config.toml
num_attention_heads = 6
num_key_value_heads = 6
rope_fraction = 0.25
qk_norm = true
extras = ["local attention windows", "gated attention", "exclusive self-attention", "value embeddings", "hashed n-gram embeddings", "an embedding shortcut", "learned residual scales"]
optimizer = "muon_variant"
decay_shape = "linear"
z_loss = 1e-05
max_steps = 4148
dataset = "wikipedia_en"
Each number is 128 + 24 x the weight over its row's rms, rounded and kept within 0 to 255. Layers, rows and columns count from 0. Numbers have three digits each. The size before them is the row's rms in percent of the matrix's.

# layer 8 attention value, 384x384, rms 0.0557, rows 29-63, columns 0-127
107:101120152108080088134105124088080136138126133134136135156140111111127090123117159122177129143096170125126153115154148140098130140109188165120112126152097135131140101150100136134127156161160136100127096143110140073139123163144099168135133129134099157139117151125121094138135096152130163158128113140144087074135124127144122123169126135122175160147084149153123146132139099160122093117134
098:126141149152101114140132086141097067128132169161116149148138135134121125067142100127097122122127109085139130144144137144144159133105113111144174125148130148113169122146123167096158130135164097137109104134134091111143139126115128169145092131131152122117143106126125117142108147093106139117137127118117085110153107113151131115099128107116104124150140100079134068120161114153122155127149
104:147113156115157115124108141079124130122122103142124110161113123112104203072082119070134121162130163112145127130109155145090167125142116104172087114134130109096119130181101128133134136113111127116147111151153093156114115151107104106144109081161121182143167135115106116149157130073096128124145155119141171129135134122148154099130169161143160125153090121149104149141137095160137109162121
106:083095104142108148104132124090102103125145099133108133141105073118146133140123106172117149136128119163156126162114079131067147112122141170119133139123122124139124133149108107143126117108117144099156096115133133119152137114070128185153098114134091134120157152109115125146157104113091140107121082127129112161160106110150150120157160129115094108129158104159109141160155106094162123148117
100:112156134132101119114145102100139091119127144132118117154137126134117111094133118145127113100134136176134141181136109124114122123147152139174131182134129176110114134109142137164116107118142100127171098128143118152145110128134141058116121123138164148162058113147086158137110114196142144120167107112110163115143119126118120131141138175098133109134148151120120098118125119116167143088103
098:156190154130109114100129144142131141099154107138182076097140149080103141131116102141099129157144163110136089141141133130115136142087181118120150132153140080103140108128118152124139167091107097158147161145137134134150176110114131110148139146094115119077128115084121141156125105116099126153169143107113130152141129123130068158143147147127144147104093097135109070134128122120168151124129
106:110158124043163119130147117147134162142119093132121154099070156156112138098125106131088130164144142129135114165112143174135103109151092163131142147117159148137123122108120109095114123157157134153125151106160122120157098112121181163136141103162132104091124136125123134203142147104115118148161135102113115100119118140142122161143138151127158155120133155132159144128134162154145112158127
112:151109115134084144157126115066100170116157144103135151088169112128103128153144128110143104121159100110112126117150134098117146128089162100115109096114105148124121098142120093118122106112116154158090160167107108152140064117119113086147125137146137147142100091159130052096136138078122117139107132158152110123109112145142099127123155119121152096124114141154142107160110129110142127103169
108:117199103120127085140159121153162143106130114163150119077103113107142144107113143130177162170145135134148134123149109113151130170125116095113119127153144111119121137115169125132103114163172145120118137173092180133104101113112114100111143141165145110096131156131091132153134131143132112102130139097075152115107090117090127139122089090136146147093136153121124112102111186114142066119113
101:146143139097119109139137127129112103167093120117146186100163099124138134147124144130126149160131118135178159093168101141118170162140075137153111123095124146161125100110103144140065141156150132113088121160156126151089108135140165151123124158111104102128125151154127123136089092145091139099124085140172124120133084167145108127128171140138130155149120147141105151142112133124118143138132
105:136096140060150123107095105105136128098170136117138158143136162092121143142105124113161145118150099114091096138102162154131146171132068104148150127150124142158145147113062141138123110109142171091147099127118142141122152166118148160094122124139150129160146163093108126123105118139072142104120143153103127116089176127110161146114116141137154090139160079128139110138140163090123115105190
107:162148167105137107102100152085175136114135148111089097115148127153088121133110154112132171133121165146120119106098140169135173152117133138148138167122140136134120139116126136125123145078130143131101152140112110155125118117135098151100146165129119139112151119134123108037166127124113156110118168146137139163142164145159110109098112136092076148110142136130125132134142109152158114148110
107:142108145098116116099095158069112152098127104138154157135087135127127055103132100108164107119149108127152139084164153097147129177144143132089133111150095120104170136114119102125153150109163110138104136091150149123126128121111141152147094109087082142138123145142179134164117109117128146111111116086094122140142140125120106121138087111157108120143102152112131101162142083130155180151127
103:140178142139119172136126116102109115155100133099081122181161156175136129151144112119121121120108101137102124101156099158161089085082121171106102074128144098135134138141114171113127126189113145118115150102134115101118102162132154136171078104174149129157128174122095125157129161135112142136126095171138145138138153125093175141118111134138095107138137164154116130168104142156139133157142
109:134140088165163128115117120117158120117132128162153111156142177151143117176120132099128088098144086127147117084126072124120124143107138137122126113160094159100118110127096162155118105155094153106109119155133112141131122135135115145114088140103150135133086165101111116159155130119158151082159145107177122141133123135175138136081154118072160119118167148132113109131144104120126101136101
105:075163141122127134143174093135121121120166128110132168107164135113140138102145158149094177149123132199100149121164116148091152160125118113107122113136120107154137130124142123089097127147153119152135140086170143125111132080148134145121163086158135145162147121092103114123105148149127108092157139091121147088114117121102133121081117162143119142131112112089122142140162136135099102133134
106:085088127144134127112098140105118099125120094134178135134192115112162133136140168115125120141112118076130138124115134134111147131152178110186146139138124139146115130104101124109123128120144132073119125128131138162140130158153102081155100159169128137152159098114106157134139113092157165132122107153114151145123098152113156144100136160120147159119079090088127140130130153124136067097101
106:108083106126097118187191125119075116135126167147120107125146131166160090139126120146116132119143093154171131160122133122132116135085138137117164141091119141116073133108150134172113098115134122135125112115155099167133095125137156134116125131166143108125126146085126097123120152109149121164107095122092131137096120131130091094126099106088147081150149175110131133125150117138142143149114
108:115122096124114050128144138095162136088156134138108113124114153081144168149139126097116118133163097124099122142143096079154133120144164140119090103111150100072097150148124116094157166105162131145121120090105132173108129126137147101154131134136139161126137143125155141122130149176155140117128128130171110111121104102128169131139169096105103139075109153144116089120125091192128160136061
106:138097142096112120160156175098117141112163137073107125168115136203142123113083135137102133114093175125099121080095136173088193155124148153124096120056139117130172129141147106116083166114118133101148144127137118131147119164102126153156161116146101155100118110111137146126126163127135127111118139134142136172162152142127075135135158115142071113207115165150122109125074088083125090096112
102:156115140144136122115098094118110141152111176103130174150135134151125113149109123146081113173074141117112102138102089147128117193160137135089101150134115137141111159112133148125140099116135136116104109100136116130133129146134115133136125148116115151093139139131134125151091187072162118085103126126151137107117125110117065127136098133093088205107137131097151133075131122190168144141100
103:136163120121138149152125190108120101132132115110129147156083113137120111143146112134155117115174162127132109181118112107123092137128106145142147114114117113138159129151152123128124094106137158128145151115132177155120121129121115139145136112132077126077103090097163098082106114110104141124140154176175132131131114096122095150093145167114123063145087122120117143099148118168148147109134
104:090111154135153136172130156134096142135133098125107102103140164125133142180156114147151143116094141147134107153143131123138118123146097154148124126184140123153131156147095110115133076066134155123138104062122142147160141148133124116120132112160124108087120146112120105119112144150105151082168132146079127163125183101128148183156139122157101104060152056131133156113150127134118167150085
110:127146144138146165176151148133142144097086125147120178092168125134117137156154118162124118095123140097120125101139121099129115144083061147146148145117142149105136077128148107127135110123130144121129107105128133152196132118164147123105139152161112166117103102154188118127129136121093112139151149132182113145097106124100108166135113138121138076132131131157133135112095144094133117114117
110:146130110068151108091128178080138121131117116150116141115155132121102113153112127147098118158123131130106067075133106136096105131125139165112158110102103145122102149134109116138111145131109158110129153159139166101165093122124093147140168149136158098170118128138148112090131140146169100141100143125107168152130133092117094164150052134115143105131156115140092168140127135146135087123139
109:133108142116110169110133115125175110087116121155119142123156149117139125125113093139115079167137181139132124149099086151153129136140114079153129171144092135140152088146125141126110147128148151134144077145112149123172149122114107111102129126103130127064093096110136101130135144152173154101134140136102137161179156122125126136157144133158104154154133158101154148120157120120117091116136
106:169122167146132102108131144146128141064112120092133160111158123145118093132149122115145109093135104142142095116100154150161128130126111162158086143098119142094109129119105121108165146134146131100154132176082112123124089122136112121125128154126119127144126130165113124134152115146096149111128157164118149138142167148117083111124092116113127125136158118084111123132128140120095082155126
106:096193094137129134125119133160098123174130129092140097129106115136109097115161146091146164130121151126108142147100151140118148136128143122148081178156127121130135125155113120135116145149127168117125063124142174130176148149135149138156121131153128137156132124120106167130108142154084111190141191125129111113117165112117130125102120158097177110173172135105145168108159117132163142132087
103:134127125133148124122094102125118175173104119153086124141172144128117153110108135185123149140122127133130117099092153170141145106113141168132121151136128112117085126110106132113158105115151121113109178097138113173116141121150127115119161146125115150141088112105097121141119163150140155113118140129135135122147147136138113126112168133109114125111139125131122116124123074115117145125135
110:139094151102109133104149083149150114077120154141130133153135144166119117185152140095115126131163126115138152127146097157134138103136126106170149135127146109100147134106136172164128103153139169130136139123157105112142128112161133148143130147126141137148133162107109133120073099099121119131126105124172130151156153123128121155123137061112112167106094133114105151117112124178137106130100
106:110113059132105116112159103079094125130141119161131130104108114129078137114137122156158117129125103062123167183146150089117077160103101141166126148134156125079125173151129127113107149131162103145107140072114134133125124134098141155098153143137136137136101069149100109155152124141091089150152126146147129083134114143135151148133146135155163122111109123117152146140102152129134169117122
108:085100166175140107143115150118107131111116098130146164115122153125153095138114106147120124097104118154162145142145141126190156141097150119091101115132117102136159108123127135151130153109140104176161153131092113152109142121134122090085115132130156098085086105110082123115129112117106106094146175110133137157129114115141104086163145122134132143095115165120143101157122106209131156110131
102:147151165156141126136102126100140109140124133107129148145104132123116124135099121136150107122078130114083155111131147143144136110160102125169096134122089127136119101092126183105112106129127122156126133129131158101142101080120113138168109110126112147139111131118140122141169155165153096156131135144179120147117144090145133172128164084174149173136145155134135169123165151143075128133086
098:143158130107136132168135144146171095094132101119135099129178129146149155128162139104092087112135121113128141109129114116085134146119084134103155126129116161136130134112191121141098168112143142127129138119107135123101131070094180156091108133134137117160122172120151145121127147132133115127116134099145127102134146081127136087120139111110179138097109134112163109130090141077138140090131
103:081129118127127142126126107122093129137112136189173105098108065153127127127114129130127113132153124154131128169132134139120131124101147073152139163122142097139117165171193108096161157105059141128107119115125152142100117159102162097115097135136159136131123122116115163127143094113123127113102130098100089094102138136167143116136126112108152159090133099147152105133086127118130139120134
# layer 8 attention output (transposed), 384x384, rms 0.05, rows 29-63, columns 0-127
105:156140107146098152124098135104187092127132124136123147115125117142143108149144117077099108171109099133131107075131119115131091124126112147085154101165182111110117174134156103148149146093128163122125143148129115166142129119094133094115130084131143167117154144124145121130095106079088105110082131149095139115138159159176112154145149139136130111091184110160143149103113145086179131131101
094:082129121145142168139080130111149112130130165142135078095133130077133123177138162124153142146133173122107149152159080143102146192108121163062090149125127137114141169131116082155106125139090145158115130144109203125105106108087125142107185137114127124164131138100086160116143099181141153137117100152172176141160108149102135148099124124107105135094153139125131126127161158157152119114095
103:122079120117130092138153095098116136146121099116149136126145122143145097099111145137158142121081098140107121110133120124149140119108140209089132167111173132098129172116115088153137154144100081118182116139105134099162117136139142109126156168104109106128131119146128139105094150149093109137079075181147107107141111143136106151150149114101174131082086129146136113127164167152102126100157
104:132132140161172101141127147112159087167119150133146105129107106110085117083172121110120129112124147100104131092106136110231118110147126094149130097123163155078133126134080197174148150103112153089102126156093138131110094076156124109155142131139131116115087112139147120116111125136109112182130119142121128136079150148119106143122097130168113187102121118116175157152127117150127117107179
095:119156114116133117142098151186079189135134053131130133107147149129135167096093130133114151164109151080084139094117082140158126089125076102129132089089129065124111111106162126139160114129120132154133161131112154135085109110173150132092107140135064119133136127140149168085126107106118114136116105127186122148100135154123159129106103134132116117134127121146097126161129117127099109204140
094:148101099120109172128151140132080147093106109154101162130123122109114128126148113128170088086116145180135144124183165120132117085082135139152113121158109151130138124159155134177095095136130169149123112130134131138132116155119147139132139094143121161186100145133122126150092121130164132128127109150129112159158133149142135100151160144139117153120137109142091152143107132149123146114123
104:144140148093141157139147133134103178075171172102119153126149118118144129130127138142124152071126132139146146123096119117108150119148126089122140133111128138178155130091140145093077137119144156112119106143111083129086104104140131098143121142075144145151128110174120129145101159173154096082132118119148134108157086149131137134124130140173170141158122110158082117114127109100112127111095
113:113081150134159060122086103162130047145128173140114154102117139121128130117158128136122139141088099136094117131108089170149116133112101137152155121146155125116137157170132146120155135141123072136134103130122093081155131159142148163116130122125152147161144147111125146134120097152168141108129131123127121123120158132152131112112089084137094158108077122106151119113124157122139157128115
107:142145138067103160087139133122167186127145097110140160141144153136131152171123105127152103122130112127186114175115171163178113112106115153134108136107112136143106140163126123133109119157137111181126148117159098103091162120097146134123124115107083135182162135101098115137120099163163135141106081131139148099137147149123108114113101143141132127132125129186103115113099117151114138114118
099:063121099148153133117100070138078190092158135141119115121086124116168099145126100166125118154127129138103140167118108152123103132138141125115105153128107077097192131101147177144114133092139107149134154102106094116132103086120095130078129111108130150133153142096085132123148143116120137145139148149081089114137151114116152121152113123130189135148086133112179137146112139112146130134104
102:146114114122125110159160148122101187159114088121153111106109110142120157124121133128090090153117151147130094085123078100095140119125132149135095137139092134095145116106152136140129159172155103133107131178130113148102112113170175152098115142089120137129081151101077091118129155126132143111106134122092118136133110148127092131140137093068094162091147167126124183133125131171172176156087
107:190088129174115134079146131122115113105131150131158151113080111125137142137155110147096139151117117136107116162136124137103126122121129116108151140113142144085159147107120117126126108121136098138180095138158067097126131126149127131180152120166137102108114105095112145154105075118087136115099095142123117110132153119103111188110103153130174084119103115157131135127156127129112127107098
108:085117043128157091136111077161088116153164124119113118147191091118119162134105103182132137129139116137095147132119081149101106140146123111156091165104135091130124098153124091116126111171156144129155137107094139102079157153131109114085136111166148144096128136133120099113093155144121096124155153153138086110134137153135107143119213118121127121166135134126121129126137126141107130124130
105:064075124109126126080108104097131119097124137144158132145106118096093116148130136131111139143164123104135096111094111077113156100166127102161131159131096152145123134111083136145138106138171116128142112146109117134121127137106126131135158156153114172120149080134147097102147093088143134125137116128134126151119141115134123116143124180123129163117102158111100107148148130084160137135101
108:115141184129116114134108135192171098173162130124109101134110130141152138104149128149139171131122111125151133142118117106115152099077153095162113121125145123150169146144137108115121168106129136117142162087105115182097137075129137113135155118146138086130149111142153128096122090119079132129102121131112108150070142142145127082098156089142105112152129123148156154164119132188130122107101
107:152167074080060167063100167117081132148117128141136145145098116112113121160096135134132103129142146161138116116119185112138119116167121170085136154139136119121101106137148137128130129151163158139103125170099120124153124118095120122152086158116144115135102150114122112137145123143139130166142076115067112118151144137150151107126101087132144148126109130154127106126110152127173167139151
098:114185172148087167128126121124101140095124154147124127166085135162157096115135153100092142126121115124140116114112165127139144144174117143128142153130169103106122110124134152126133159143096115131108135139133128190114111131126122112122136145133130105111130075168149153139136153158125076113116112110111131112117130166148136088106153103164134118121178144122106089123104168152105143102164
109:110111146148136123138116168142152111156127110084171102075092153098126130125130170126174132133137133146145125120118170136133140068163115103139114085151144082138174128167101159122131108150162124174127160149126167142165134116107122155140097128119149095170115135136126171112122138141100132099088119154138151144095160118099118111118098143139119119113094143126137168129113104126169113184160
104:137133176134107129135117126118105098163107118101144089134134142138157133176119157139162122123134144117169125150124134140146102127064113097086131169140143111159146128112153142115129122138084131116144103122156109138119122143169118121128170144137099114107152101110155145113123130111123141127127140136126135150134160149130140101112097113110129098127150124131097132102120135095132102099123
109:143095118173163102143075099062148129133137165158107133100174144122105112127131151119090116116178084142101133123122048117171136091119122167161130098154111097166127127131113158116164170156123129144152082102138079154146138121129169175127101113122146118077099118145153110116117130083103109127119138134103136079068165121136158133144111146131165104109133067110166113113126142123160132142110
101:154097091145157143109134115168113144117131133114139106138151121132139181108101105110140147111128130158165137172115149119096144118095110128127133108107112125154146117139129128066121196135145120149166149163156132119162139110099118114141107134141131112174071118141114144125168088165073115121163167115136090144117113145124168134136146146154146058161133102107093127107086135113117100122136
100:124095201163155101123143092212130143133105135150115114088147142141113144105133130151098096117105094141081118127136140134139092140090128141098160150143149122102128123153121116111115165135117115113166064107127115123155080118148137105099130162135145075146139134144146128148132118146122169157144157121129099128102122128132130114162134111117123163125099146104165155148161105123141079165107
107:160103154139104163139100169144117165139086156111161124084133128116092104120114120142093115157111128157097144149105147162137152133130155133090146150115158169142166115100158142147136150145123081129103121121135133164120125129157139103148101177135147146134135102086129159108123123146140108137096142124197159113128064188122050167133133115119139159128116156147135103129077147115144124101121
109:126124136128162145147111121163122096139138132148122094118117151137178136121140136137101096148118121150142083096107174146173114108178157115135126110113100131178147140143110136098151163138144146112123091143107089153087116132122115137173146144122104107114140113139110147144158120145116145133150186159144141119147119117127137114121130128082119129128144170106137125091129138145157137124129
101:156108051091182102098159079098153171136115154104093127113106110136155138124153127141106123117146143100147188150161159142158119144116149132139144120142155135135140129123104084131129150120178100165148139108126115149120156153136154112144078133116098155150131146126133142139109147078115115126139151115135112122119138117120163074119120150106082127090101133122157077136089135101124141160110
111:166132142172138102159087173216074087107094160114119126135157129139124134128123104100147138150119110099097158144156101107117152157110117171109106085093137145140113151094125131179140162103151128148164124161131145137131158094100114159134111074177125116137119098144084146096117143099094107181133164095159111115143095137157104146141123104084151110121122090145147130089148129098114139152115
099:164105095131169124094104066184107106111135110138110100096112131086081150123116136079146132118133160149088142124136107118141170116190122106098144088093124134136131138090147116141134119147102117149097110116129110106129104093121141143135124139154104142123137125122172152092095143155176077129108134116118099141152133097127108143128147154112147137072135131124132094131113144122089181151132
106:142147135125114123109175152126157149092120151144117104134162112093134160116103122130123095142153165091153134121114121062153115157117152128152156137113145128131146079083133102167091110128120115100144140092129138127116075101130144125102120147101146091084136161181107134118144122139108156065107108179143130100118073120166119113175108157133094111148133146103125148138127134097118128150145
101:120144107068116137155105144099103144122153132089114135132085123099121113163102116074144106110128118138134116123155117134094152131115116100127146084085120138126128157127147122126127093133162108172103117112154123124123113112106114138118159126084131109150151135150157129136135146112190111155116121114147132087070140145134138081143110138134164148108120118123141171159100129160139131126119
106:137110164167144146112119171174098095151135103135160111095113126115131146156122107102178163134139139127117129159086140104134135190096124131142121149131107136143119162150082137098102125096143095165158113133089129150082107177144155142128114109156098098079105072101160127115105155110107127101075141138110117142112129111135137181156133165150136134129150122155139116152140135118119141190111
105:122118149070119110181091127123144128125137151160163116143167148136170134125123176139066174189103098146123114091113096110162120158155141120076149115113120115142148126086127109114166173122101150135140144160119171140128128174111137079113104128119112129127162141178149134157118143141132139119122153151190117155110092117120102115116103153134100083161144105126102119111151134118106102124150
108:121144150147088123153140169157116101091153117126090142107097127148095154116154154138175119092133108129118162112105110120121099094138124143134154109082114108138107162169158128124135159162139113153121150133162122083130113107087103135180127092129096115121145140118156151142093155165161119188095120162174121146091185135095124120076136126108154056153119125073096169100112121114128108143130
100:077115153143167090123103123153093109093134151148138085157159130145101125094139094134112173186127114167160125153158137130122148119101142065141157108122178123108126118138118090157145137103141107131137134138150103146132163140131158120128123123095097106096137083129132150108122130117089176088113105139119130128133100138132150102120124141118190124136141133151141114132130098179125118127159
098:130087117072150109115182134172112118100103119140123140149122137110153119119106133127133103068095149133147160068113129145137143139144165142113134153127136106127176074108120133097138164108132109115134096097093137131103129178133086117146131107112085137130156116095151133129076100098160133156136153152141168108177148129117113129118166132141109140142160103168115136122131112146154179150086
106:118133090118115116136171158152165107133139125105147156142138123139120122148123103087140143117130173083117130113141128145144140172127086125134122132116116127132116096149096154153111130135120096127161131148126169119134109114125097119144158094137094112160123152119144112118140119160114113144165099156128097131168143137091120097104096130148103104170139160167093144128138112138131120112092
# layer 8 attention query, 384x384, rms 0.0537, rows 64-83, columns 0-127
073:122139124151133132096132161156126132110135126149125135084126122153104140141122127125162130136121118156142136097128146130127155127148099111170137132105129124124157146172133131140148142069118115140118112097117141127117146145108129149121151148147131121137105103131101149130145125103096125119138104126094164120116070114114119098159107146128100128153162108149123102139124085099107095165094
080:116152091123128163168122119108109118150121137164170176113128151139126126113149122143123106101176126092114136128119104110111121113137115102091108139089084105139108145099090107135116142123120101133125120111174150149164144069114126185170176086102083114119120192100149104100140155115131111120121150160086076159126132095178087127084127134119126126109143174113129083123139134124086155109130
109:152093104095092158123119147070100110134145126114161138144128122097105133156133111136151129109118123153110114104147168133164106136126088121143086159141118138126125101115114152146143153136143151168148123118147171137179118144140121103102124126147097148102092077150079167117157104125166167082134088129114182099111161122138139110125146113121115144123164106128119091159125140092113133101133
106:167122159140125077192150147152168163107158068139092154107153134152144145085131102074095139107127098100156120130162086118129149150116129123113149152130131125105141163151119095108100096128094129094122133127147119111091166125092126127142148136124134115141150161142094121135132155164154147176156148136103116108178127142107092110147158092088116117164141151114127111128136135126133114132133
102:188142128159122144144107110089090108120115099142137131123125134166075116095175132094157155115136158115114157138158134116152127120110136144141110133124139097116120129128100106146122130138157163146145124152135146093080130135113113150133102150152149073117125142173105120096186123135114114117111128144140119157116122166157170113120105133087141114138134106124125144144088124121108137095151
103:116131127179129124176139095150155141146165130185101153139138186111105092102128079137081149166114113100103112154102133080098137117138131110138159119135120111134123099158101161082099087095107114146111129087116124149124125143140110139108121121166104146124150104149142168105152173167128152092148111124131111140140136151136105114136122106173048169132149109114144122108087134117172117129100
104:174151120186180115078120125080161107160059129133110170145117135118166110123154099126083134132132149167091140155116184132110108089141131089195128085131099138161140149128163139105100164129141113134156145144128157141147117077153158105127104129136124102097134101109147128113139148106110139120131081120151078139119086110140135179099133140166139119117108103106121125095129146105158151093156
100:139150106158152123106100117142140094135106132089134106159151110096103100108115145105119144108129081128131098150122113101127134132106107158090128120125125129136128160124082078140112123106112156062117136146146117143097106111116103107142104091098152133164126142170183148166101116098134117148157128092125157106111114147138095118146139158089167138143160134117124066123139086136136142107125
082:137095090166116150164130123102121121130119154107140079139110120113141158111099131113135142128186172120178099167138111163100126140084132195123116075141119114164173149152116114096130139125130112132121131086137130120102109052125088158126119102152130125100169100131162120133148120124120167122165145126139120191157173109151179128080145127102116095123168121176154122123182138135134116073139
093:128128151151101167123118137180137154068106128162188110081117130142111145101147172170120150101126131123115117121111101139160098140101165127130129134126097069144130102115134104085100124102134110139156129156110099115118115148109138159120119091121188123128104176121200132104126131116128099142142183105114163131135121126115098157121140095169143133162129178140115091124074141160133143124145
093:127100141103171120140163104113151147098145094092147140111140131164094110116153082153150189108149106140131102116092121121141113134108149145106114112131153175116110148152101141116148101119136139097157155131156123119175130120125118154092141181106141084177146155149083133118125131125133060151138155116139108076164124111135093104119118138148074133157153171101141109067132113154099108102140
088:116150093194214118159131083166172144140152115142123116134123145150140127100103136130132117098151134079130115125141105187118147144140130126116153133126074125088131162115141120100088114107108118107120143123129114148120181130149096177161166093140133117131119178126139134100103134141105089126126167146110124127142127152124090100121122143125135112154124138124144140139133114128124121126141
104:142076109112109120126143091140146082140117161115129078151134085118109116106111153164166114143137128095124128123113128151145150118153123168117118104108103137123115181101161169113141089138129110123137100138167118117161148174124145154077137142117128127144133135170120138138124105135154113139144101133165154104095124108124138113092079089166173148132121138116147175120113130118180134117156
101:070119124121128118103176180190131133144146115100152128112106151144134128129167148139155106092150121130139075088147130137133133155167104140116146129144136089130102171131114123155143104120134148118140099180153096064135124102145156132094172156132116144093102126140121100134174165081156172133143145114135127198111127132124145086122112114163113117136131107182131110143161157083107117102179
100:114111123142095130156092069176098144140189142142151127143156167149117114119111096142155133097122146144152119130161109095108123136115081106128111131116102174162087095095117130123128111132159104115124136122127134113110145154131104127130157104146134135170072118088135138123145110104126148146105107119132138132151123110144053110140153135124152154113110132128130128169150120099105187110145
104:107116104131118127078099151137133119121096131107110111111143166093136131090124128132111160167089172160100109172149150147133103116113123125131154092143098100157142127145179137134092135141146137109129090146121095106119147076109169088117131148132140153113066111149122186156126173137125189133128131111149118159148162151096131141128122114151080150121149132125087150145148124109115171124108
096:126147143094168103142113188182133129150089098128125139112132144154137112096120122104117167149125098153090159115148082135114073159135147159164145116084164110120120161134125085136109144122126162116107119120113154120091135118145135136108153097122153131142171103142118144165128112089100131180112160187073096150097129105117131152132105204118131113115119127104122101129117136171120155076127
102:098172114126137181107130142104132108118134111126093120148164104148104123161143103165117098148091051160147106110121093120152155148083197112123115150163143144111113137112135132133111134133069143064109138119123161114169143135098145101090104129131120146121146111126132143103116109153131151139139151152133133156111152137150091149135115163121124136115129111135164155135107106131101091098104
103:164114116139154138150176127171092125094140114085116100179167110096102097117099132112127142110129123113148124155087100128131117134132148133151133102097129126181126128132153161157144131143141145108108167116157140143161122113088130120081154130092122078131129155113120151142104095112099118115156109144183119108178166134098116116114127145095139155078114154143124109071100130145106103152098
100:108116147175122144095096139117153081129112094106149093124157112094125162178120129138129140124113126144146165158095099109144123101098092116133139114172108143106098145148138110145112162149146140076166122127093149160096100112116098125136122100125129120124156106106152094152097106118126111188147140118134124129112153119144089137146160126132146143134165114151123127100134095152156116096176
# layer 8 attention key, 384x384, rms 0.0538, rows 64-82, columns 0-127
075:174107136134118154108144149129126127124102102128126112114119116143095144082135082132144174095163130141167143120115072169105126111133132149165107096123119121065138120136105117120142116203148160113119126097132123129123112113185096116102155147155111149130143126134155153152119119114135142113157130097159137146161123122181100141122129128111120121149161124086130169162113148127148164101111
090:149112093086111161112113112115164111108132150148075161094123133092128140164137177123107105117137160142156143155160119126117128133125138146111141103134090113135139143131111135099147087149100135112131112157149087130141130135093159167175127103131129121145135105148082095146125114118090146125103113089185125131176116146167122120099147093147178127116144122091118140137123119121145136117159
098:104115106106119158106147141081084095113148143139132101124155134136147100158094142146131146107125131106155094110156120099134124110135092134110114105127159119148156118150154117126142145105161152147103127109146091089156092151169135143116156119119149111113099099129145135141122106130105183117133129147123134144108134132163142121095156125135116131167093092130069099163140143119084107117147
114:171114173124138097166106151158167144116147108117110137144139093113138088087100114114144127154106175123105100167075110159107138132124145134111153142105078118097087131120130112140134092159107105103120125124124163137146157088113114116144108122130100115175153161112144088128129171137175089111133133143124122156199102126139115121121125119136151112125143145187142156132134127118126111122097
103:144189131146099122122123129123111148122134129191167095113155161160145079102145150076159098139080143175098114159147131108123147148153144157094130156127127076149105118121140103145155132135110131122145144111089125154115151177129162146120115098130128147131124134140115079127129131168165088141134109154121112146165078167112110119138075178090140132160109155145115087084130133113122123142125
106:115122088124115144131099123135118068119161149109094112100156164131142144106099121171148084174158111140108141134152128125123141150081114144131124137095125099180145141121148079098160085133133105151158140099086135145144120131131110138113161123142109138113106106153152146124104190125158175099141118130104158123081107134096123156124156108113124160185123116137147167168107146127121128117084
101:138110147150114134130128154132137181138102172153148128121131157095204146131120087131116128119168145126171133150108121119108095103166169119118099130140124126129131137148168086131130154135142113101166076134124137138153103119132131109118116147163118098127115108134169127150096150116159138129162132156114108193110077122089170155107101111128148171125155115109147148158156155111164122106140
104:131103140156157187132121119145167120137141134167179123083191120148138183120144101128112115100157133093185131136123121126082106131151124130101119093106144129136155113137151106134120135142124089145138142127169163133133120148142140097118098140111141139172122184130133124129102119126088116153132105100144124103116128146146135125135156152054144112105109154188169136131164124125099151114111
072:135131096124123099121113133151144168141119132149150151125135166133092149102111126138126108125170126125129141153110060098082164119132152180148106140082096172121139103127122111119166097109146123129160154148085101131148156164129146125139112147174102168103098118145120106125116096136121131102157141140119143131179129105117115104131148128113094089127115111183167141158133150111108129114098
093:133092080113097179134121144121084074125072110120119118125113088106136159133101119130149116151131108140153130095157096135135148130118114139140130180158155114126164104100111151145109164143139121100105137172138085129175112152117099165104106149123140139120134134143131170114076114108157131133098135115128131160143112169118083126103146094153142118162138107098118179121120170155141140143156
096:153100163098139135110116135163089144105117139149132121096103116081102101138166147094148141121073155141097057117152094123111158139128075133118135111164118133108106119124123144126124106152108133100099153104123103083122144110087107125138071118158128135130131123093124115150115129113116116131173141136132110155155169135128130106170114120145182139092173130140116160129094118145161131124131
080:122139112149155120134122173146205161142133125110144103127072107110136112145169106115123148134147117079091104106084091071157146110100137108136127157115129119117101118098101142082089151104169087159122097119129138127115133120102120138168135130098125099115176076097147132162134102126134111130136156108096112088168123114108124124109154115086103147088166129132161099083105145125133137138110
101:161128136088161140114168129128153180103087167100137119066132137099100119118107129125166145119111109111162157117115106156152125122127122103133096095108123127109116104156085128157139111138161112149148138147146119146132163131100096096110148130170132106145140140118131131128101127149152146131095098132136163094121148107134095144125082109120168129107122124154112108079132172132174137145141
103:091103126098135136103124149127164130141142161118099156129145145115116133079134118166167105137125113103127106141152116102167134119149162129117138136125127091140112110134117076149143155146132095117140142148159137103182117144102126123140144169122134144150128127107084132114141084134130132158101134139180117126165152125175139084143136084123148101139163124135145194115102126105132147146153
099:125092118174131148138132109160135169121161148123143054092131145132110120105141132159165123123138144116159144144110105142115102134134131093120103133118094128154121096126093133150113122145134166125125131108103149065138123182158103071170153129148134108118137128161160139111124137138182123126181174102139150147190165159115118153164145089125150142120146112105130115158151146130164120100139
105:127079154130135118111181089142122078162099160128118135108129141130113136117102122148159160101108125114170131166118150165110132099139136160114159134147086076120105081107094092129166114156167117114122079167129141114132136160125121113155147144125123167141131179123165126133128139136114127108110145143116112154131127143152105134154128158112110156126141081135081113170140114108115180128119
100:140153158142168132134146100120154121150106151130139133124120094124136124122117103108166172103133163088115131116137109108144086112151145147142129138101158127087170087113156150136116132122131150123117092151125141130109120156156167095081097125156130157094157132163163133122120114129117112121106078148148098173159135152127148136127067149113100115115102170088144128144168119146125173118134
099:132138146101145135109122160146109138115116100165124154147159127120165106138141131175138155158137053121136134093134102080125097090102169093113121138175173105145125121138116178088103175152124131105145106165183119159143167127103135107133105116126123139139139147101105098072152082116123160138134148136115131116122118129118137182126113108084121145120114159125162110098102137149102094158175
098:147101076128141129121151149138102105135100151093148114136129142163123107141148161149127109143133117152127183123125145117109132135136119114144110104086122141118150107148198187137139119117103175125167168122093098124145124114091142127077127117098088104151103140139103113131138090125138119137164119152100106110154170103143166138151142124120102108111123128121132102092132147140115127148144